Weights of a small transformer language model.
Size: 12 layers, width 384, 6 heads of 64 (2 for keys and values), MLP 1024 SwiGLU, vocabulary 32000.
Architecture: RMSNorm before each block, rotary positions, untied embeddings.
Training: a variant of Adam for these matrices, 867M tokens, 4553 steps.
Each number is 128 + 32 x the weight over its row's rms, rounded and kept within 0 to 255. Layers, rows and columns count from 0. Numbers have three digits each. The size before them is the row's rms in percent of the matrix's.

# gate: layer 2 MLP gate, 1024x384, rms 0.0339, rows 552-591, columns 96-143
# up: layer 2 MLP up, 1024x384, rms 0.0333, rows 552-591, columns 96-143
# down: layer 2 MLP down (transposed), 1024x384, rms 0.0424, rows 552-591, columns 96-143
gate552 104:104128133115177130128159157145153084113084129179141137102146125129162086116086090182113156111089087138140112103151175145164067129092138167195121
up552 107:143067087133048112125086145158000169132099111118095147165121128140066179107136131133152119117156163132138191132117144151122142141145172149091149
down552 096:141125099116095123125112103102140117090121132136116172112121134094132103141156063100132140074088121141101177116157154141104092119073127171168105
gate553 084:143109110118157105141104175126179124112160101141104153073132131069204113121077127112125189169147100093146085080124145108128111116081061067088045
up553 086:150132128146132097166122103108127121071133144102164131114110092142031156150115138179117065131193171120112132198131176131085124114098111127087112
down553 090:100169130182120145099142122142132120135156113153066133149119077115134088072134102080135213105069114140097140078106084130148131133125134099171162
gate554 104:153070111170154074120076108156104159154115093194128142175116130116132168104174202145102081147099099149102132139112078137089152123100102139134132
up554 097:120155111153130121158122101083093175103187119159115130082153132160070157122149082212109091146121109168125168151117095104107110153068134091190117
down554 102:146100117033165125108145151141150096177139156110090147117104084143147136088202153125094162180138115112145086078149086100114227213142139150103109
gate555 104:049117158117111107160127074104158087112119107118130146154139145130144044144115105108103122104060094166116165116112182154156143146096169106197127
up555 105:134116142141162185120088158077098131154140141119075130117132093079119134130126100107079142182149113161143156103120150109129133105140105169136170
down555 104:154139098138087176063148099102146138094142146124139110097118145137138143193136171103147103096103139083143158142213147132149179182198147158100083
gate556 102:111140141154136119120083132141127160157130109148123146123184118154135118174106179217124085119095114191183171173143117128113137115118103120171145
up556 099:086169130180130142137092132141118170139107070104144160114132121070155143155153141198141133112076130143171126141177122081149136129190152127161123
down556 096:092114131100097110124145152158140130117146089106146115050134136152150109122126125104115221132098138125117088022119129139110080127104133107124156
gate557 103:117140127100138108174151112063139130228126090152087170040134099133118174104149194133160111108157161087153081140108114115138121107103101124102099
up557 099:087149164121160131154076129127126102132153117089182129121108110117125075111117130072129141141031109154109125100085143125146114159129073160175122
down557 103:163099121193122118079122095186174106112088149148090081161146111127107118158174113095133161149132117090147146126154124118108142203158167157170122
gate558 094:122143185141118105140117162132101149107077125112111149077128214190085149130076112152111106087129113133147121180084128178148118074105141109088127
up558 101:140118131142068119164121116085172110139181106099088097114118127087110184075128148181163144130102133116112088136152138145133149165100098105139130
down558 099:121165191140129125120188128128131166184103157118159141157121125112126100136158149122143140138114092064112124127152105138118139095118145107142118
gate559 103:171096086110095153144111097132110164131124136115113142175112120126147151143156153139122177205147138134125108100076132155107150120133109082115138
up559 099:139104105132132182094157118149072116117113163172112079112133106091108135144087120169079074171165129098169141152177210060140180133113157158126122
down559 103:073147154134144101132112104118135113127107093089153181118119177116158157118063112100079134064060113157094135155106093112118109154107116175109136
gate560 110:151101098120129172164107149098119113104122141148088088140212150087178164144150183114143140127133202152172100149127160125097097156118097118109089
up560 109:124166167106161147187117127050160137123126121091108131146139144111161135073146138101143141102159146113140132165136139064081125143145138165130105
down560 102:075154146158100108116200129168119131175155123142102124156076126159133110132112120145105079125101128164105095099130010112172073111125091071145124
gate561 103:157095109141147125104110149067115184124059121151072163152180084061117209129078138140097083120096095123145173163129137110104126140128152146116091
up561 105:112139110089121125162114161141150123121160143080133125134117099164130121111152130160161118130178112120132124184104120076150101144133181034145156
down561 104:136099127121141086179096138122091167132113090149110145122193126071105189136101143136137071090110118158131103193143138117185113126146171157131122
gate562 105:100117203117068119132108179186093122163079084141134105099184150207077122118041087129106157092034104063081162107137091150136126101176096096109086
up562 103:151136152103130230140114127176183090094126156073120092183156110131096072134104162173127079175133167090094084153131122126124146116124078134126126
down562 103:097155057176162090149108111093091160047162134139109197136121127160128061129162128143174096142154120186130068127162113129135102128159175162139161
gate563 110:135073132170128143187121132139142163141155183138141136127133166123164105104129076119117167092095136152110140123108146075155121109117120080131115
up563 106:145132157088098056155100162139092088139145172097078143153130103101101109130176144126108236114123191101101119162127121084163179104123150078108035
down563 110:192079074043176209097159085105135090074156177124116124090070117126154150115167162073155160120100106134132108116092185129165117151164097173158094
gate564 092:147134168125137079128116097117122147150127100184108199156146078136152117074100173179121120158107098117131095053097086094097125070184077146106108
up564 104:123107090153124172164065178110150116114117095153119105169153123215134149138160162112131100125144127169119155163103202142109160157098119147175204
down564 089:144127183123143110106117090153116153075150113171127171151180074136135095064090157168115150160092105130142112053085041094096139108149066161125081
gate565 104:148103190140053128158102131105168127081078134172144112151152134102159095112117097166104029096057125143146137096136076138143128144102163129118149
up565 100:164092076161144157157114120174045160143155150078150124144094151165122190154145112138134134163185170118142140163186100100103121136143139095094070
down565 103:103165195111114088107107103129119117137077114166081091163215177098118103126141127101071121156091167172091158097114063133118105104091060176162112
gate566 109:150135178094147153158117161131149096072152096116137169107074124113127110120189112145141173138187167173110184130182117061132162161131165157098127
up566 096:116131198093080165139106125072149147118125094122186129112073106103162108113183102143200133126182110136180232140202108083130147133155162173100116
down566 102:176167067165139117105141143151130110142130168110076105140156176152093135160101166106068117157072128087102024139043119166114112135097123095136132
gate567 101:191099121175158154114108118095063166114062096121092137147100121100131175176149140117135162112064141139174115180112117097112122097125192158120163
up567 099:174095132121104117149177115115140139157076187122169156102157127122167116107131117112099097128186067128100186140150098144113131193109114112114111
down567 102:062139174105137150160159125099152062144154111095127090127141144135118137133160067099133129162144140106113164134129164111159163087158143152162124
gate568 092:116052145131137132175143199098116165136161055100131102211148107167128047110160213160155113146146100254205125155141164126124135172118119171183128
up568 103:042089131130130098138194128165081133173176106101157109140131124191134060137110185167133105162147135116148113123145137180185124161154104166084144
down568 095:127118085099127103110130121166145101092160132118142110060106133168128174141088200124122154121076081039126116110138075194135133120155184174083115
gate569 099:223132102129083134065165131119185185150099138183097111153145148110119145101131170172205142180210144153149097095131139127119182147111095092159131
up569 107:193102162126132107103202108097081098118084111083115080123159140154108181165139147122108091090164152143171203102126074153104121140145125119144117
down569 112:180199106122105079070111095162139149185106174098148137153157147117063082118136168184167184127180174179113139171132090127113155139095103138121150
gate570 118:082104137097111097138153176151121155126148170130115129114127163111173172144141166156208091116098075218143116137111098181131090087143082194167092
up570 116:150138139092100133169101068077155162115144135042114137120101144165140060170152162107125136102101085138132104188123148129122123105114089134114120
down570 115:102152082150148130119149160133130131084159121107128097152159118154123050148106122147151118172109168150133128103186094134143075104143095133130130
gate571 095:102101129189126157109141109079167102127159143159100145116094131108125134070085121115099116143098107093094102088086124041158073146161136197131157
up571 091:138074096156110186120114179168174133125104101113106074153136148152199104102113116101155188116120119093122167158115131115176081173142227131187091
down571 093:099160171122118102130192126158074085097095140105149198139131127076093162142141115108138081195149142161112139087109163146124171117113069160088142
gate572 098:112175154107110075091127111123174129191114095153168126101126057094192144113159150195121136155105104169143068140171117144118134117090109154133067
up572 092:151144135140053099098162125157072205180173083102147113111100152109122086140127144108138197087149134159111160124101160129180143117075104075161148
down572 090:081138171124117148114097139103187112109072131165054099092140125167173158139162109165084086163148114097137102104143110147112108184171161189113135
gate573 105:129172128111142140112165084112105108148084129119107124118156142136093145143117091140093110123116098176120115133133154118182057064108148096131185
up573 110:178150114185109134152188157134186141117144122139118084110130138134108082092085094102113187096130107058076118052141118138109107126105085092084126
down573 112:146110138116102106130117104097129118069086156103134097166147158096165069100122173097170132155194129151120119125117164204169142210141110035149105
gate574 109:118117087138142136146155204124079104154146162158097121120193135128154106180083111091084088127147077159110150125105157108124085123138148126171090
up574 110:186130095144146088061115096151115182128147078098102133127070126135134145139154178242170126158119127155109063127134100162101133123097125115136146
down574 101:139124145160123130105181146123100120135160133110063122120122172202088098135086066118146098105158109136148095131107081147099080094116122133116168
gate575 100:101122102128163118154137138141141115114188118121185123105115109100122143174116151133116122166113134159125127121176133129088169136145208190140148
up575 090:133136139130168166117114108108131112114066069090182144117126106128136145154189133112156121148181078125182130081126113099143108119112167118185129
down575 088:110111146179140151104150148162116168140141114142024107117139130164163079151115094145074118098152157112117110123122122103167081086143096099099123
gate576 109:173157089167063115109096084105128151167155110145065076113139094136133138133156188165148165120133169190124160121102118180108129119128105139085102
up576 098:119111111152142167133111165116178076098127133177102101087113092124142052112131142138104080172101084162152142092108088138105126116098131175131134
down576 103:137080105167125112091188115145138111128136176064170146177127121109108117120168134120173129143125165127129159164142138072130165169160111108149102
gate577 096:119190117160128107127135174086162141128115097105139088138125113084151103125154141159153092163201070154136093140156110135098158133116075083173122
up577 085:125121096151135176129116170093170100097126112095118078103103119145156095088154140120145118114146107109148076178082120062114120179142124099206092
down577 088:101139122188155122084071056113082115117167102131164161135158094138168100188069132113089134181097107181188164132124148130163156105098110130096081
gate578 090:119117160160139112119154137114112078109119119083130119095148147165138144139116113169163133138154123166106091156142092109172056112140142130126116
up578 097:184164155122144116123179146107172132095071143093169181099121144124115126135117102131161157168160139103103105147169187075143105151133106092135123
down578 095:165118106119106123137115141136158197054130135150166119134094084069143110086148144062098116140096133107134179135092129139108202120119091075152100
gate579 098:133119111090130088168091112117087212163153125063087092106102093146164144168169121165082104131146132158124187145145156091123123152050119152133110
up579 109:097177166067163100122148159119120151171150134077128056096093094162118124120165142133155157087135142165101122090155133097082110121124107121186089
down579 104:110194140050114109107158137125116113108125136111125127134099097141109130091087145113080128083216176078082135113183108173138107117150121085162111
gate580 098:115100118149104132088145137174138121104086095155118115139093144228144112115125140172128062200091132176156106187125158120144147116135114192136119
up580 108:111096153118120165102126163142180133124125119129170109085078121099128124015123085102161119104157114066136157106123119150170092118138116182158186
down580 104:087122120091109158095197115094127144123162081084126160130124143143126092067148118116130107155094146111086138116115104190178118150106125132118107
gate581 110:176092097126107082111108156138085107163067203195108183191119145176115144116172144131109105109114100135110147102146105185128136204099176128123121
up581 105:095080125124090136140120091149099160124130117163122135087180112120102097111126090132131092093110066131148159105115135153121134155106102192120113
down581 110:118140157083135114138097161101130097118117101172075103104085124097128102098135150123079059121055124143117089109111068122107188107138119084092132
gate582 097:115138124147137183108203147144123092086123140140135146077169090124164148123160172114140084148155149119163114190111170116131090107139111153121154
up582 094:095146087145164118076119149139160190139112132192127164087133163141114154157131117165044139148123148083108144106110092056123115152119111141142111
down582 096:087118168131167101134083126132125144190148120115138102115121147105120139094100176094140135143111123166146133110135152121131166167152121112120101
gate583 103:166147165105137124074109070162059146111122032166109103134143136140098162125174139157171144109121152158136102133134074162139126175110169153097069
up583 104:136146085126136131120157149156106199126127137178157120151138155221128131104093120146065051167147125089116103191099082203120128202133139201115116
down583 105:159094161127150151169202166073141148110176199138120103110111092129136105070178102114144157090123121127098166145102098092115086070146156119126113
gate584 104:128134151131172159137088156080141083090072047147147144123138170102145125115146188069090115114102092198168191130137176152132127125149165167172137
up584 100:120184173107063150113147125152150146175147169129135130128097147122163100122130173124152071125116077189116103144082115106096143126069157116147142
down584 102:172096139120195136142110121101197102118146096117212109053122121133118157102107175139098132162165107138134157170171230192199076117173131164150114
gate585 096:129134179131172115123140138152128051153200095097149162116143082117146112113171126177077104152151149142133121104107155138151135179119103133117086
up585 085:139090129140147126121108155078163086095116071157147099105088140099190086103090150102122118147125104108128124137090100139069070115145062204111104
down585 083:131136151112084151165157094136144121173134194097095126159147101154095157137145122117130165128162131127149108104147179103148162169125158109173168
gate586 094:158105080129148142156120135133146081082161136182134120156074134128118147151158136167132118159085114173137130150104081255120128103077181126070073
up586 095:182108169081113133122131104138171096092077102165129094141069148183128163132171125125144108157112177068102138128076062122145138134059143144159114
down586 098:116094118097184168181134177137105120115137113144133178123127062107139113131099164176087077122092085139173087150104150174083122087123124154094137
gate587 103:116149178122064097133114165034181131145142153119076129083119094100165155116124128139177144125173133122159129115054152058115108172133150131122161
up587 099:138106065176142172127078127193081184130157183155132129092121113202123144150152154185112126128147143133103151133113103167109157180116128184128172
down587 100:101060073118113172161106182129119112124102110121199168166163055100184105138068137125155114142185090108152105114081139083094075144168146162129154
gate588 100:119166127141082090136138103120167046116049159164127112120136170140109125082154136106126141130086109151176127089145105091133086129081130108106117
up588 095:149123142155141097150074143128137090111091148135154100107114096132111156147110163111101143132134183125123109129165127162141153105175105171077120
down588 100:101157127103106179143116190156056186170198151156119158135176074152104162155148118181165156106139098137039182129101147108103152136098139125181145
gate589 103:126103191194054115125175142135144123093137138113045128089083165139108138148110139175147160084140115128048115122127131094158148114181101107135111
up589 102:074180149106108147069104150112067098129158138118149119113110069108142111162110096148191147139153132116140082110058108138155142197055145064162159
down589 103:106055126118163156112126180117120172117105132107084153149135128138205168092187162131124209155085107167128103103148190117109114134171095165145099
gate590 107:182135146155097126160137141054181112145078105149068089161109113149118139124126180128164082135085146138144146119129118161043126115119114123145059
up590 113:182125119150096107148149152110152128101124173140090105144122144124098110104153097153146109105126162087121125114079099109108108141146101080133090
down590 119:139103152174113127114097153104179113041086099060190083142144140155095131116121094105127148162118119146133085150103141133136129092189180083085161
gate591 090:090089158148113138161164204137152136110146096101160061054133080145150098141153146122117140120122144122145122121105124121114127145102121177153110
up591 102:143066105140117093137167153122147149086180162143176125095171115069159107115152140098141136205147121060113053085110137119153094128123109210110142
down591 091:112153137094130115058114094106122129091138167173094142172110177160108181115092119114139119122130138166070138089181139107124097158150139106110119